Weights of a small GPT-style language model, trained from scratch on English Wikipedia.
Size: width 512, 8 heads of 64, vocabulary 32000, 45.3M parameters.
Architecture: no position embeddings, biases, tied embeddings.
Training: a variant of Muon for these matrices, 903M tokens, 6889 steps.
Each number is 500 + 25 x the weight over its row's rms, rounded and kept within 0 to 999. Layers, rows and columns count from 0. Numbers have three digits each. The size before them is the row's rms in percent of the matrix's.

# layer 6 MLP down (transposed), 1536x512, rms 0.0895, rows 249-303, columns 0-127
098:512499482512482505511516493492480500495481486530534500445474515475493509518467435510504478496502537519484516486503476495473557460488508546509536508480503488491535513489526518462515496517521505495502506488469541480510567498515485478540495534507492489484491486511461482552482465466466480521475476460464504574493514473500485519479475485523495466491497487527529446519502481522496526475545
101:515536522483449501505523478520515505505523534469500480489499548496504522454460554514502502509506466472500464521528493489498512520505524530506458540473512506507515498483516483492516511479471459489469502540528515520491503527482466524520517491478563517491495477495488496465506491482539498513509453496535539475479472507475479466549498492557481534556493504495497518530463488509502502522513
103:510434487511477503495483519463527549499503481470464456504455468482513480543533477506489428532481489505504532483488466541476547504511486487487451490493507486485477532510477501487471496537492510550531500460517538447515511534480517494479500474501477538496515508538432515524504488440495483495511490507465494488501508484491505481479531503526495523506522514497550485521476532450485505509485
089:447517466458505554497543523500482501434475480503482485501548474471507493510567479528507478466524513487488514507490476490527474481482478505524491500511499478478501528476491524513491514477506516510450503478500503494498507498478567513473463464523542522516529492502483540495519477499477521537512514486484497520508480492462514490494497489488499487507465469484488480501453531503551516498509
098:520477529553490545471493570510518495516503490516506487514494498501493552527495452468515528465515502504455461490510491518479507477502481474521530482502504468454514526504494516490514521505508528451532507491524501520527517523472527579474512484510491490507517489497504501454480502529497487487501507513517508484516509470497450539519517491436505521531529499458560457524479513543477505472486
092:455470479480513502513445497457512507498487481497503524491550460490520517486505505520470530461528432533493508505477480543486516464528541500493547554518526496541475468532534494531522502549533520478503516528483531493506524519537505486516487469467525460478520489527494469496561532524496496486463553479512504508456463485549494470486549515509485492483495515502493473509489486464525460455515
105:506457522484512564463497504504520499523521503480457523498541495479524502506455482532554535496534455490522437485470467466513499470463469505477488483523464516468494452517476496504472519486512499520522470492538511494460541520526496538518505523514509488483552526527480458531486476502505516455453504503521539527490560505523497493473546500530513517494484499505467476494511512492525499511483
108:454532526525510517514497467487477496494466478475437495454524526538539492507472468501510528509523448508488507542461501519448544475519486480461457505496521479483478495500513483493511496495507488473512501441485541489525507481476516519506475490528517497520531461490506481496485476531536502487533491486478472451511491485532502505527476490459508530530506441503483490484505513519490492545495
100:528473464549512491491508499544423525543553474491487493511473545537472481528498455502489443481531505494546535518475505494474510498512500515496479515483532552484477543511502478508484513540487489506475453480479492526505466511483502534489502511541488509491515495476522471497509492522480563462493507518509532517489467499451516464498496496437491527471483515471547519480519479498479485482507
100:542523516505522487506494485508506481516484484514485486465527526467531503479464499498473429551523494502519557489492527489503569476520539484496503479504513528453507516478447467493494508499496495503547520496493488514477483486492495498494478546515510523567520550481474506488500445510476493537520515548494529484497502524480484519507461490484521462478486527490497520544495521529479487497562
102:506473479520527520499536511491511486485521516537482466513486571501478504482482496510467477470480540502513513509512517498487456465515496480470459517515523493488513488479496532496493486491474497525487466489485519557482491436470512489495501503494475505504469515449527499508465534501495488486490473510454513490520480510493473504506501487523461487476484482487530475501505503507525518523525
111:542520484529519506500547507480519485531525494500541488497457521508484496522475527528468483523491436527499492515486505492502493497553512523515472465516500478534487529508469532491537492523440494498483514537479476488484508519499471484507556535504499534500504473491483521495534487499512522474503517496489526485470506497481500518470465496444528494452508519534489534479487491465511519488505
096:509524466480472510524521494522496488498468535486468518539486439499497495486478492517491519530477446483498527511499471524522484510571524514522496479454446501464485524507507542471499510456484480485468512504522466469543523487517495530493473541494442487496521497529543479501491533452470487501515503512537476510483509457482489502497482474515472505505497495543516499517534454490495494467504
098:484457518475492479530499482501541513493477497500504513516517543542456507484468512555457475495526503496488528452497491524529453500480524511489515469511474527528490481523473495462479514480507519535528520475496499513484465519490551566497494504548540491486532537504484479491477499514546513544566505509516554492537459504537509511467492543488514523517540518506535506510462452493502521520475
104:481512527488471446474469497482520445497480510506541500463512468520529467510509502501525488473512501496508525504485495487477522521505471518505492548492469535501526512543534512488531501509496521487520483521511521509538495484520489513476473503515545514505506539543528504468502532448459499540492515554503481493491471510511490531466500489499526565490536473476504479556508525471526528518498
103:513466496534459508465474493502498585497502486502518555475515469497477477475474495541515445527518506502467476451521503513508479499482531510548510497540531518534475497478482505482535509538517510492476499487483514479495522470490518496544509482508505493493495530494496553456520487522525542484497510527468501528517487513524491510506498488514503542508502469519492482499555480552490496516513
089:522503501499494504494467499508457544508510488460505483494515492518464473551534554519531424480485483526500458475469534489490491488478492496511488519477508486501489480504529558483496510479533499514513460521500516461528489524488492522459461524531501498497508518476493485517519503524502459496472491466563482455529528514428508496511490505533503487514512489517490521484487469546532498485502
117:513497496487523501494535512538513544486487496499520499479509491521507503517507478517539485515480508531520562527463532516516517538485515516528496545500478520470521520505489548496454504496530457488467472503514528491476497527463497506459507498512505502526551516488514493468484500461495480474490510445542471496529462505487491488463525451532497537508523512484497480556522553506495475494516
091:472523465479533507506497495457508491507476480491509509546509481539477528493489495523531534507521488486506469505515503452468511519520519507478479542507471484501509493498497497517500497483579532531485520460532508483488452519516537492519499440514498541488505515536523477482502539476457455469512446502462524516526524525520490536469524511476472507506498504481538479457517520523445549504489
097:489503506498531494487464496483449477525512493512469511508498455543480512489518552503510486482513508503486550487487518516558524472501462517542473477462539488477497497499530453530505489524484499478478494572467506507511497568482463484505524459502510475504512529501518545502534495488500505520541571517518496533473519489491483488495497464510473482463518482505541477488488487470506481478467
100:518515497458476483504517484457511462511450493460504527522473487521514494502490458510519488504503545482527504491524514515479468513488489521497482474490478517479521475494501509482536450541508484513519512474482516506501519550502513514494567479535499497491483506527470500530487499474449491523547494550448481517560510507539501517505500518444501567520489493467496516489539529541544463481486
098:469449481510482538461446499495521505576491472471461485510506523505514460529477512507488503514512502553510494504483500513491500490547506531507491476535515474504509456561444497453477526496440491475483551531535523489504485527543506456509535536495490465476492472505514479465500489456486498493530508507521502496546500475495519516461523504501531436541497525533548483515494486512503528467499
112:495459539513476500516517477516496487487518518480491511472482505464509492500493499492518514436469515487497495518497500481492478483499521487524495499462512546507497437476536517499489566542463554512498525479513469506467516526519503508464508492506528496472522522513509543526501481518499469559486531530470487521496527504487551521482498519544530532527533514433546497508469489531496473490490
094:501491484465504476486529539549481478535523485508495508558496518489500485487529472481517490473508466547497466489477531518532525543480496480517505474476468512549472451503515525536524498542514487489535485521487492483492484518502481457482518508534491479463470536512536480535501510504530475571525506523499502529531476510497501475455456507531473492504532478562462501481535535517529555491510
097:498530518474473444490458515514548467459495485499513518493512511524531526466451522472558562511492466485538487543519492514522501521507473500454514487501513472511524495503485516500477521522465515522519517466484484527495506519492484492489484483510464518484523480482533527541506496462481457499491500491524486479550525480495482505518448481458504472499554506506479499494527483502507481511506
090:497498496525528477495445456530498532508484458502519528485486471509483484492532476504505507518482488505522486465524514492472489517519468466528454488480487518457496486510519524542488509491483465516513551519508510533469590527469508517496471480519468480512474494495516467540548536501522520508477525447530480510499500491522469515538494517482524496519498475495461516522537493516514484524490
100:498478519479541476544484503449510471475517499471536488496506546497521507476508502494506493536516520496477478503432463508500529483501526483469496511475512517456516462500502508492476534482486513515530498507504497512476505504505478481527495504538461474506466515517476523472519514514471480492519471559495497475485470480516511504458486505499538534489496484528469500510525490514481515500539
111:503526522496504494472496500497488473493512531445516512527481509491514517517535454521468526508511488537479492483487504494520497527467484520483499470498490533506482512489506480504503495519505520517484515485487493504513492505484519529549492509482573485461542500493470484513521487482474468488512515517499495480502507501476504490526491494496526494503470480498473546496512509505552531531503
092:487507497482486465511513467530511454560466483491531532549473508519479516501554470511503514495500484486549541490494498504508496473526487502518465525509502516466488520459526517492547495505463488546528501505492477490480512483482475508520490469464471499468505498453482519491536537474504527474462533520517524455463527514501501475475480495543500485479526515516490461506456519474514485497452
094:501549490482495482485507473513503480472539483480553480491514466486513573536476490492505574494493470488556529513463496488523518474498546509521541515539516528489467484494480510457518490498498511502492491489513517464519472489483520484518530528498489527530495519490487504498551518477493431472507492481471509517522502486500512477471549503493483510517503508517467520529544478488485523548516
095:466535514470465531462481491503474524533512487549533517462467490507479505513520489491533486520477508470518480499515494516495520475475548495502493513453512519517454471508520469460480512483544467487527525524487516508515452505476506522488468530464494489474501489525524491479538445497495518492507510494453478543499520474509521498519493478448486496502482511523510430444500498465554523478489
100:501462484481481473515536537525521562507495472483508522520500504502479502465529529494539485514514510522493526484485543513479474539457510509444552512484523504468468478536542519507496518496472509498489507517483498495527515491554510486457453419531477492518483470483514470513467464469506486483490480501509493513500509489509543490475509485553547497524482520506471499486485537485490508523493
097:506499465492558525507465530498553526528518559490489495508500524503497501481506486538476497474477498499435535504479497488506481475519500537530526473505454510499536505513524524535543498512504507493494546529526486491536509526482526490509474486487514502505488471512490460528516513471520520502564495475515511511498468486573539507486515510478446475479528547505498466517505496512489466462482
099:508500468485495493484530539516495520483505454551498486510469455489477533478542489496476523543493506512511522513484542497478546512490545547451529515503491483479519477517480524505523482459535544493490447459458524534493475514490499470472511493506446540493497518523511518494479485470554515506515504528500536483465520527498507499503486524517503519473560514527530479490521487545484486462474
106:473549495526471500470526508462494492477502517486509508514485507492510406484492509569492550494504524506522506526505493482484505462461521456463534511434522478502511476498508514502503514533515464471521457520455484450500500463525536515501459510511459514492533474526497472482509502474478500508536480486464495507516486488455471505473443508496492523449460524468494524555520470483487508511502
089:523536509520470506490453498533486476480459510486432531474500500472484519461513488497498510503501457491505503492498528489473498505486497505523499519487481471485492491514546518479505499493550482551537495473548503487499473538490518476492479490512552512508521523548508488527486518494476502522500474493454495473518479481499553477517491526437472481508512524515488479469490512502443526550519
107:553543467514502449566473537469466510527472512489487503539483505501524463526474489519478524522509518486509479504479489548492456531516490502474486513505515485481491479571491502529503467512470524489531508494519525526444531486469506548492488450510559499495521544472471509528460525523494538467507515537504516507533470502504514521454487518584497487500452477505508487509498546501485499494469
098:465470481479514504479473522505490461518519540479476496512515502525464536517539553519491639514548493504495516468485477523497487483525500495460510507455494470511466496500511509503495507526504513483459482429493528517479463495464525474464490465468506514513493551501515486503492471498467534503483515524484518519505492521484522456479523505533516595504480483522500522508542487447486508488500
104:492480486494506502499498454483505464509515486531476490504508511551506520505503502525495524497476540491492480509512517496481501530508531538492497520487504510513487538501534504556522579501545486487525508539506540511461530503518492522518518502511513512527498538514451509446504493509496539516510586553489501530452494534534494483470516499451551522479532542516493466483508542495482511524559
096:478539508515530514487517479504495510519499548514463499504510546509465483481480527529503488557514481508522475493502509515499503482507533504479494558441514500563464551522525532493519489482509483531514491460524471469504504532524506496502473518500489495494501468529484511477521486503516538503475500532494523493491488504543466477508502508505519502504486453500490459474519511517513502551505
093:475525461498466520497505491466548507534497524520487516496539531488500507494499484482496444482480505507455530527429470561469512531473463504503523523562500492469479531510501477478536501509518527488516497512524540514498459504511511466483468498518533526533484445502524475549491524526491491517485505473516520522539477505459466497482492468514512534525455502478440512538503527442484500493516
098:505481457508525590526469583480484524454515535530533480478492515465494504533484531523498472473541492504462468514503483531485470487493537497467476479507529493466498500507479545510500524484484494478452507463536519497486511495535480476484457502523483484481533509508491484524514481518493444543473542513482501500494461517516490518513481568445530480527512519513487498564493531522501495446499
101:507490474474480509515528495490527495502511477471515501512513538506506516516453468518538470501529475465525550515502505463486514524551539498456473433465496465482481474512541481511477520537508479476468489480508485508485462510518558519467496486495489485461506508502454502479485534485448472512496534494437534503515501491526488468459520531438572524460534468527462533526507508535464490482501
099:516460532523488482502480523545509501525507541505497523484479500471489488518480562499501481522496504472462538482529519541509460502524509510457487540468544478519498487510528500515524538541472538508529512493482498540512517513495478539533486514480494501520442510479517513504478493497503495475496508513498464503480534504533459479478482519502518509524497500532557474500493488517514490516532
121:511530453446493457479511463494519490498522446486509531508506513499479530472522534463528523511512455548496512523518471554509468505566525555518524495497504501511511449514514506475495495537505521470516507491483472500515522493500492465505474537485512536492520488496474528519469527510521485506496502456522507501479499512512520506496513491503525500478512511492448555502500532490439523481530
100:472544504517489530506503482470534480509489496502481480524445507505509441514517486502437528500466495528526517508500494518545417487479468520500506504452480490528476543505499468477460483479549494482532489530512457522481532485496496502473536513495507510481553465511527513506523484495540509491496514530499490480472513485509508484493465521530476498507467539541476453506520503504528532556504
099:489531530548515498461512537533482455494476500475510485484490517495439497471486513504474510492456552531485511491491518444542485445495482454485504486467500500515516478483559501455496504479459545518530486496519490476490512474477525515500489504566473499477548493518492501478480501534509527509521471430500541478537487485503459480513486495493492528476501490498461523487557485450509471498506
094:504517506508502454480475504467509512457494491512494485480466497518521485482489521483510615487531521511546506471491477501500501546503516540457510506519534517500521458503488533477486519455473531513495451498488532488504502520487504519483451448522462515509484518505494554490475490554511490510479502542529487487502482458476525493506478503507522455491509494484504533488501455441467526487494
117:488522469518477493542501513464511509508500496479519489509563505481450536436496532491427497544504510502513467511485544504476498498493532473534515490502497512498513487465471494495461472478509519519526474485521482492511561512485473445491504522503532497477520468520530518530509509525518480531499485513512497519539532505485527513498489517486531480504516497486521542492513515510478525509490
104:525440522477538468523496490535545520528469519509547510464442523519489482481472528480485448486484504493492562471481525496488468529485500501484511514442474494500499520521484506484477479508498550469485467519502497486510493454491477476505465506515495465514518501505523491492509491467504464515516459440491499512518479471489493478522524488545523526530536467479454515500509533507501512470503
095:518487545477498524474496492518558529489506511508491422508483547535478474511478482518492531502534482532470512547518540469480496465484498535560503515483479478487509495525513523512437500515466510501483473527473542508477512524539515479493510539483496564474530551504509475546476471497492482538528503468527495486492505521501541508517500500524449505475492513515521466460490529515541472555468
098:512488496507543491473503491479476495485523459470474541491496520519482456496507488495503570503501515549528476511486489532520508488449462465520511513524504505507460535477491485475554499476531516487509498518475528515437470480491483477506484470498535511480482504517495456481470507495509501515519461513485491500480486480452515476475458519485451445500473496482519499484526514533489474488470
104:505516448495475506498521508485448506503522508525501527463523552468504501523532504526530478481523439511529527559462533523450480514534512485530480505484511517496491513523510519465530489466475495538488516527500476514492495537482496506460474491500512491508477506495493482505519498512514495487521476469553478514527498497503562521520512485545501507488500521425539487488503502470523496486491
099:499502488454513459497502509477539463496521498529495504514511543509497496495473484504522561503529461513512539505535491480483488516499488507462514489519476469565510569528536519446539510494484537519489507486478529468503478505491466537466487532494489464500464475508500482502515504461500509519508500487511512509507527502521501518501516508519546494500534486510457524529538495514533500543515
092:482504464493502457508437468482488511477480521501474495451458533494454483466507511492513531518491499473483479465524541505492491472503466479475548466458522511491542498470532481489563524484540507501526510471486510523524472521523485502492482527503490508474495481541501472498478516515513518488530478496541481502487495545494465530479547503498497526555508516504511503500462528446494518453526
# layer 6 MLP up, 1536x512, rms 0.0746, rows 250-303, columns 0-127
103:481480516470538481471448547500513465487542493499494492465498522489536512484497521489482528528481512496470531504504461453539522463469490465505505490473488481499516483508527462555477540483443520523494508533518525502523495500474497486494523488494516516493527547488525539464531480520478515537478524497536552500507512479479500460514494513505473536513504510513528490507487528514527504513506
101:488513473471491531455480523516519515481522500527510525568488471550536527484514513507515486508505488500505458487533526512498498504493475508476459501497540488497482494525527519524492505469469483490488518561485463503509532522523512453494534480500526526509508510519468539466458471508480502475526458515478486519545488518540453491545496510505498533502506502455462480511511494474544507514534
091:513539543526514466506492471497479496527513499505513513537452474497499540524478515503486566471513453479523491518509530521435505471506514498497525423484479506518470509462475525541506446532514494517527509515482507503493478478536495518477504488508472497449524511526477463460507501483541445502474488546500449534483502488519497477486516513545492470503476492450513508478512475486498559475509
094:471479549481500464540517451502493523520471482486458479557499484478501478502471533474477481526459496518501496513535464523517505517403490510483556528506462512517489488530516511526555495524507475498469518510467476473472484476493476514512485502527530565462501518530507496455514500460493483491510497471537461474481532520525520527527487456512505478533534485492462505502479487486490514496490
094:505547471460506470557533532484470541468497472472481486527514470497479472520499517443516484507518461464507519511526527485501534510487481481432511487526515521498494546473475459529532494507521522487478501537523461547483525470484506506513504497505515477471462486461522511521505487476480461498488542543454509475479508516505494503523519521498505513515485453451483487487523514487515499507454
106:534491524509539490481506484532494512539443519485489469527487534468465490514518516489481492499494490515486465495470504518515532492496503498494509523567521495491482504484522472514509507445508448519494453507542509550455473488490502551501487513461488482469509527531511453490502515508541549460518522560490534527480527494519535464487499500481490511507530481543507482497451527460472513461500
102:499519507511482545538514538487484535504470473494479531503550483490539491482472490524523469491485472501493500524485531500492507500434474455455480513425479511511534494535523489477472467486474450479462465505455548534490506527517462472519517489525501473502473504514512492511508470480459510478511482502488530475504504501506465503494482489498525514506502477512515482506537459489508463531478
093:491521525462521518532524530489541485498493501538504510480511493538546496473468524496479458505488501538477467494519500481525485494504499472536511524473470467499478469502498506477467500494503517551506539492527495488490490498521472520530524473443509505475457452473505502486485502493486486529518483508518471480509504498497490495470520486449459503452505577517513547529457509497505500536504
103:501569522518507541502509481518535495471519512549514493505489504516489502494531504499523466502477498503495506495472518515486516476510548460498556461484521498459552473484511480514508544523481518539490516487497492490548546463483455506509535487489475498523534480510475524460522483511489520512521509470449482466500464498480511498541493490458488515486458500496502519480457541487509511515493
095:477447512472464471513473518516514502504495490522505459487473515518492500494487494532489520494496479475513498478479513497491508528514518509466541489508486494514493538524521526480500511446540500556511532502492513479531491459506502492511463498472472538484513517511554508486524453471522509513455519497526505466492523503514471511493518494496512527542483511453463545508507465482497510562538
099:494476490460527507496526485492487471506489526512492532485460453507489499532533529520507590504525511468527502514515494514509509468477476456490473506462464488498493485466498489504505503474509484498485482493519524505515499464505488487519500493499502506514482452522518479482509529440538509484524524468507497520486481486448487503455491516484485500537504487508492502493491481526482484521494
101:497566526472483495501478535459485489496465506475499506523508521468467525481488458490477479494504511439523481517502488499525475455513497487526488493517495517529469488526503502498509506539546492514485481498492473544502472495510480460504501486493519469506488508494510496523527481464514481582506499535493460505464478533529508476492492538535468525494505533502491491510465502496545487536533
099:501543507497520466498489460463475512475473514517490532469456487493531512461443465505491516451508451489549484501466543519537522509469506463490469492499521462521517527494512530472499484542511545513502503505486513490550506514485476474515449501478471491479548477503525505493512474516485475503499471487496491482492528516459531518486499479508557504487481477552453520508505526513536432498520
100:488481487485506513454505512534508509504504527503503489503492457463537511470509462491477511501532467478497466484503509499543475497478487508508529507535451448546471533590505532497509469471508483524501501482498492507499525501558497533492488497543521520528537498536496463513524469491482503527486500474482475527491502576491535526525530516518528509508496492460479484460514487502541496477514
100:524514513519519521521470498517512521493509544498516544521488537546507537487486486507503477522480484477470502473539528524479510543523511501510451515502452466511506514512547522511502480467450506540492473503539489503505519541539534534501531496526500500514504505532472485460519470497498484543521511501503539455495449504480559550473498513512503501519518554534477506448492494484499528491529
092:481480507539518489493521470481521483512525516508512472477491519539533503500506467510496472528459490512502497526482455477494511550496528476495463471486484495532501516507482506539511492512500479513554534505492466478493497472504499546523506505476546540504478509498476505537465481436520506515530467477528485505505472487561508495512515441485473535520541548478478482508513533459471488481498
107:479493498556511513463514510516515529481491456478516528486516489534510504535555479492525492534471533481524541495489490482512526524483493532529533484461483504484505498561482536507463538545521476495446522515494515498471490496501460506488502495492521507503504542478487526472507490501492513482552517476506503502525480514474442492512491475534499461521445519522456501532503530506515501475511
097:480475500524492479466474469507509520501519509516501479482472514497520494491512488511488490516458504480484510526486513516510502483540510511489498514479552434500480507462508478500497510512466484502475471538520484502508435510505514494487482508529479491513500496491524556518488485501503473509456489505525510506502519520543508509490479490459513457500505465517472461511503489511500488518583
100:498539480479503519490520497472545485515453535507486530515509471527528478503515451494462478507497526518484463486474507470493533485497489477493465459516517440517454510510477495515532515511497468516526504491532526454553499504469491466527490475501558478494475494510496459518474443490520521475481518505499501474518509512506488469479512465548502514451528508479513488514479495455488464469488
102:480461499512519472480523512501521492460479508480507520537468476496459512502523496509515497533515504505487466532541462452484541518498521500480517509501518548479530448503505476498517514480454519499493544485536441497501529481498532489484503511520516462498476504531519493492471491537505470485492519517490502528527528468534537501550475435529507519498534485478513536494490497485545507525526
100:516508482514485503468529466498501492488465506476531509495473511471541464492491531498518516476492482503559488509550495520458458525486502485512498456468534495473473494542440478508526516435525514565518515479501475503447494521525476519508515477504471516503492439505526505501517444510496507476518492473514459531529465499507506465516494515501474499516462482487462485505462497472537511504508
104:536534502488502520506516512530454498493480490520542473513505505501500514474533489502521494497491522533497478481509476461486502520494475481512497444488479481480518509497523511488450465535499484478501506514491491533498480490502500540498486469509489493523500500459440473498487480510554514510523518531467468511486514482492452526501521509473470456455476516525474514472511465451512492515489
099:431548494485487535486516495455441541423515517525485490471488502525498458503527530494488497521531485498503494550516523479520528485467494523511486525524519507492494561537565443484476486494494497506488511537517490454504504523489467484464512499471524488498488518493492541511494488500508508479502516497505497518536547475472496483495464486460513477512548515501543488484489501490459468484490
098:502445470522526509501498517499451471486493489538503515481508488517515534500528469495464493512506506509542481526484462489498535491471465523500529511489481536478528528477510485509512514480509475517509481540529523514495510546544528557515455479541491479481512497544503513486504468478576481498472480527531490522541507514502488515510513536464479495516479513486510503504461496472512471503501
095:504503468475516506513542521498489538513524493481480492477474506540479500513484485500470493443461495532471478520505531510478493464526493499488485497482522488534514454504490513443482496470441475462483513513479473515475464515474482485503517484483450512515496498464498492447522477521509470512493488488513491463545488535510506491528479536505503483500485502493509530531491510463494535481488
096:474523512458498483530439476577520466529498505470533460484503525508491503486503506554521529563514487505519552530488466518493479512468520507551487467476532489451497509559547462526509495505494479506494515493524493469502533489499517473499463554504502485490488489460466484468491481501505472505506495519489427481479482511486487530572475454469522476500523509534531464473486490535511482508545
114:528494521462495476494488501491479476465545494489491447540455552474510548475533485503520552517499523539473529501503510506536529536490474534492483474545479478478482542514508506486479503498457538536507502486499504458491502513478505456509510493508536492504466503490486507524525519493511494468475484507516477523471470535511549476518477547471517513513489476472466535529527500495539524506501
097:521506530516504508484516484536518472506496518518502469486511503504515471527508500492555543496482495515454483536498500558508472524492568528464473491496508555473462484546517498458462494538553505518518539485476482515538490502490502472531491474529512475482515500490466495497523472494468560474500475494520509498514526474491548501515525532515515521450490528473515495535492487503501519522514
099:494476517466479496468520509516492488482477498461474499501474484575476513486505494458531528502498508512526514454476523502481442506517474487480495485444491469512518501478488484509526504474508485518502508498530509469487468530545469485499451499501482470481499497510509489491480503509477481514466481537495510523512507504491483478518476508518507470508468488513501506509472457520511494487508
100:496484520483517471479500478515500458494508518480547508481494513545494516479463511497489479542524489483521480515480463500505514455473550429503470525484489513490476483506489518503478512466470503493509479506514487513508471547528508428446481496435537479475486499490501481478486489468540458553442467499505542525486457535517512478480497490522472490481476487516524498501518516513480525546510
105:524472490452516496530488519467503515546475491444522491428509517581482522525523496524515481490484501502490518519486503476491469506448469483456526526495507509515535539518516469501528516482455484514492485524525510472542487473512471481478477457494497514458520492490464540527529488513540494480509515496539470523495471494516548479500464472524536488466482499531497481513515506452485517520466
096:516544477517531549528514487491502459461467528471527498469496497507478491509485530495494473492501543472498448470522507520518493469513477492540527466527489508495489485518523507535438480504527507513556476519479504561528476530486495514520488472518486518497555528526516524515489504535476515500466481503463501520523513521494456495502524572522559558516462532472502483489509482489497485481504
103:505520481467497464516519445544576500458502499514509486526507451466504510526502469526497542503480490520508530522476509491509503495501499449472469496504511516503491503544500511481537531437471496502488529514508537534466500513490498508524484487523471498540459498472512542495512502471528505491483530499514490517490525485488489455531484494509517540487457530506477521490510529505511534481521
105:503546470489470435499482505441485516484508487539527466501514469505477502531479552452524512509483474524521492503518485518471491483508538485479496523518490452487493481519517483467497464524488551514501489493553501442561501474475486525472483511482495470518504502473511479512492500533485522485491497492518484522563513512493474453508501474455482482482480572536487547523493483508522486500522
101:519492472490514501463491474477535460521466462475471494472512518531494453557497565505445476507462477529514474470516523494514506483489514490486519494516521451447537552520484475480540510516521466483515524486490506505455452514521483500491514520471549454563517501507498538459494541535507515495474475494471503500475474515525497487508502520527502493507507520500515506459485479488502501450507
107:493503446523561494530494491505487552549570542473511485487506472518493459459531512488503518479491478471473444498497521539506493486505499527477526482511523464503532520513483488477495482491457489531532533533510515525510485477503482516529504498490470479530518527462484490517442505491509513489480503494486489494520470503479522484464493518500510542468484514485502514516466489495542541526452
096:484550509462507524541520499515483477512537479535501484489464483493507491451476491506473487498501490494501502540491511499554542484484508479521524512524485504564517456476497518504489497468502521496515499535510508439541520531490463542491471502498503494490486488516503510523512510461494521485477461467492504506481525560482473488472466468496523523491470517463527508487519508555522429476493
099:515475528515511526506494523498507504476485527496493517505514507519516488487517516490522489509509473515491490459504541484522506519480487504472478527487491492481475492517478527507554519490472543464470512502545454510509477496480485515513469541432475504478460547492528560490541487464494471478467464465483479522533470472505561478503542536518515504475499498549458504535469511510468527513519
097:527536451456478505554489529500485472496450537525483524455493508500498466495477474502483530478495464471527486499463518532463536507483507430485502496514523532546493511527501496494547492485461506483468498493502496491494475509518485517514479501531502480535477542512512498490529517496489504515529519555526489495500533501541472486491506472525497499525496492476495560497466515474472549512478
087:523472503485481470525491477522477499506513470503509497468495463473492515503510520533520488483486527492509517490491509477502477522499511491505528483456491492506494454476474500501484501504491473477508489525490548517516517475485467511513518485508496471480529540500464512483518484493543516509495532506555490526444520545504520529484501523488506474491555514515552480489450482525551536507525
099:484517485535541489456484479520520474512479547495561481500463503514483471485500538501513573529452482500496473509522474520465517489486478505517479535471507501554483482495506511530499488526495470478485494488494496479542517509453506462519442503412480475519472498491493556500515509513475516544476479525482483502520476471500531478497482515526475518508457502513533528503510494477498487495504
105:503504504471465463544502476479529510506508507481513516513511555462485494446413486524512440482491514506474488528511504519528473527478495495505495501479498520481506505496498516546530501496498520490461498511499461476551493515496550503556495490497512487492482525494497498512521529481495508484471488526546517502500511491504488476461507551501543471464482512505478456526505459468507468482489
101:485482506440538475536502532528501478473486467471491482497505519481510461481480529479508548485522507514477460489507520484550479477482499475482499462515509510540476558504516495506494500497514542534466487511498484474547517482417504457511457520488514504504503493478491541450483497486501506501537463511529481516450486490493496539528508517476508527492501499468479511533481489521537459515520
118:493522472422497470460484508506499505501548467508512494496558454495479514508515502489510521487516466536511462470487519518456487499461499514492497555494484502508501516491493501479521466524489529562471486507516482487488508478507512513496465542440539503517527435482507515519492529542497504533471500515495498511440496523493527540506432480515501495505525474492528495503491416516491507506482
102:519525515490506530521499480515482503478514476524497452488514450500488506484564498531507522497522456463544530554474472535506481471474528472501506501474540489477495532496539485506473526510520444528510491528489468461504489515569501509492470523514489467472479516513529523523517536495512468504462483496496518494491471498521524415467489479454487481471545434474500524521503518522507473509487
101:512526529507459527503513495534483483462498543505510525552552490511473511495484524486495514516486501549526478477477508520494493461485519457516453492462494499465503487491545502455501488494439477524520465484502563476534476503481503489505504518520536535498530480514498480483515491469475458518496478507499541433514489474447530514524497533473468473525466525504454499519514516510506523481499
093:499494526512485538498529474505562523541458505485465472541496513461519512532512519504500449489459525486445508456496537492524457437528484492543489510479486492523474516504491497530495510551519475505500507480500476523525483473512502463490540500476458475429494502506478470536524521466455509513508520442485498467480468489501522500482524530517467511509465500508482467479506503519516500465499
109:521488464499493537470504481555527488509525504499486469514470496485493495459514518483483467488513517493503541464516505520494475501469521453490459481573449484469488505509521535516503485496505488565477513509530553468507534553509484434515495504538547482524485511519468457534475510507453539501477543548476546500497529471453564511508519518535496510495491486513535523485519465496513478494540
103:454502532496548461529543511517504541467499485504510486487471495510481502522500500503514499502490515500542483500506516530503515444465515518487473514488530491501487526512455497495495450513464511456477525484493493499527481501549484464486507483506486500520505513530503515542559504498493495465519499520502496480497445493520454537467459483473472539508478489508478480516475507511513485491519
098:476508521520509506546498580498482459569535529478493494514523517472501510525498496502487473513462507502485445541507488470506453511494526526464510495484501487526527484493507530469494519531494520488498479510508553525501516525490481497516491511534474475529494496482438481501486498450498542539486527500488480474519533502524483525512484511497492468514496495450481516467490528484517487562492
105:486510522480510518488495502495541479481521464525477499464499465533508515444488477470521507483535484539498480485520480473534511557492496449531506487481507530509498548545495490506482495491499519550458496535494490499507504457469478506500535498486522532503538471531525465512513515486510504522501509490513483510552454493492494459511502523478495520480512509527497528467556504490499473499536
105:484527539424509518466452535492519492509456520551503492485447516499484516490479520542471474475473482480508482495555500495486532514521550528523483505491410488503504496494512481526475521492531475454546506529502525517487528509515485493490526489518523514485512533507512514531536519513478469527521518496513478493474487465475562519521499475533498533487515499497538482508533528484480517510516
104:510482487493482512466546489477501470497503491505477505476457484505531476534464483502525473502490550502492503444520501473527510470503530510527476513515433431490498504483486541519484500509484490484473508544493520527458464496492501497477512497536509480500534499498501503498510481490469485551494532464474487553457526511451497505515469484491580502521505501519541530436511488503508493456497
102:504533521492464516424479515524485512470510535464506546507488463488519515464500505481526495482494489515458498509533551563483505481535588505479447505534486492485502494540505526518511554498500485496532479506525467440477512486494492464496473482469494484504489554481467532501504502500508470503498523483522562478451521497512540498502507474504509495483471493519506505508504501493512486532477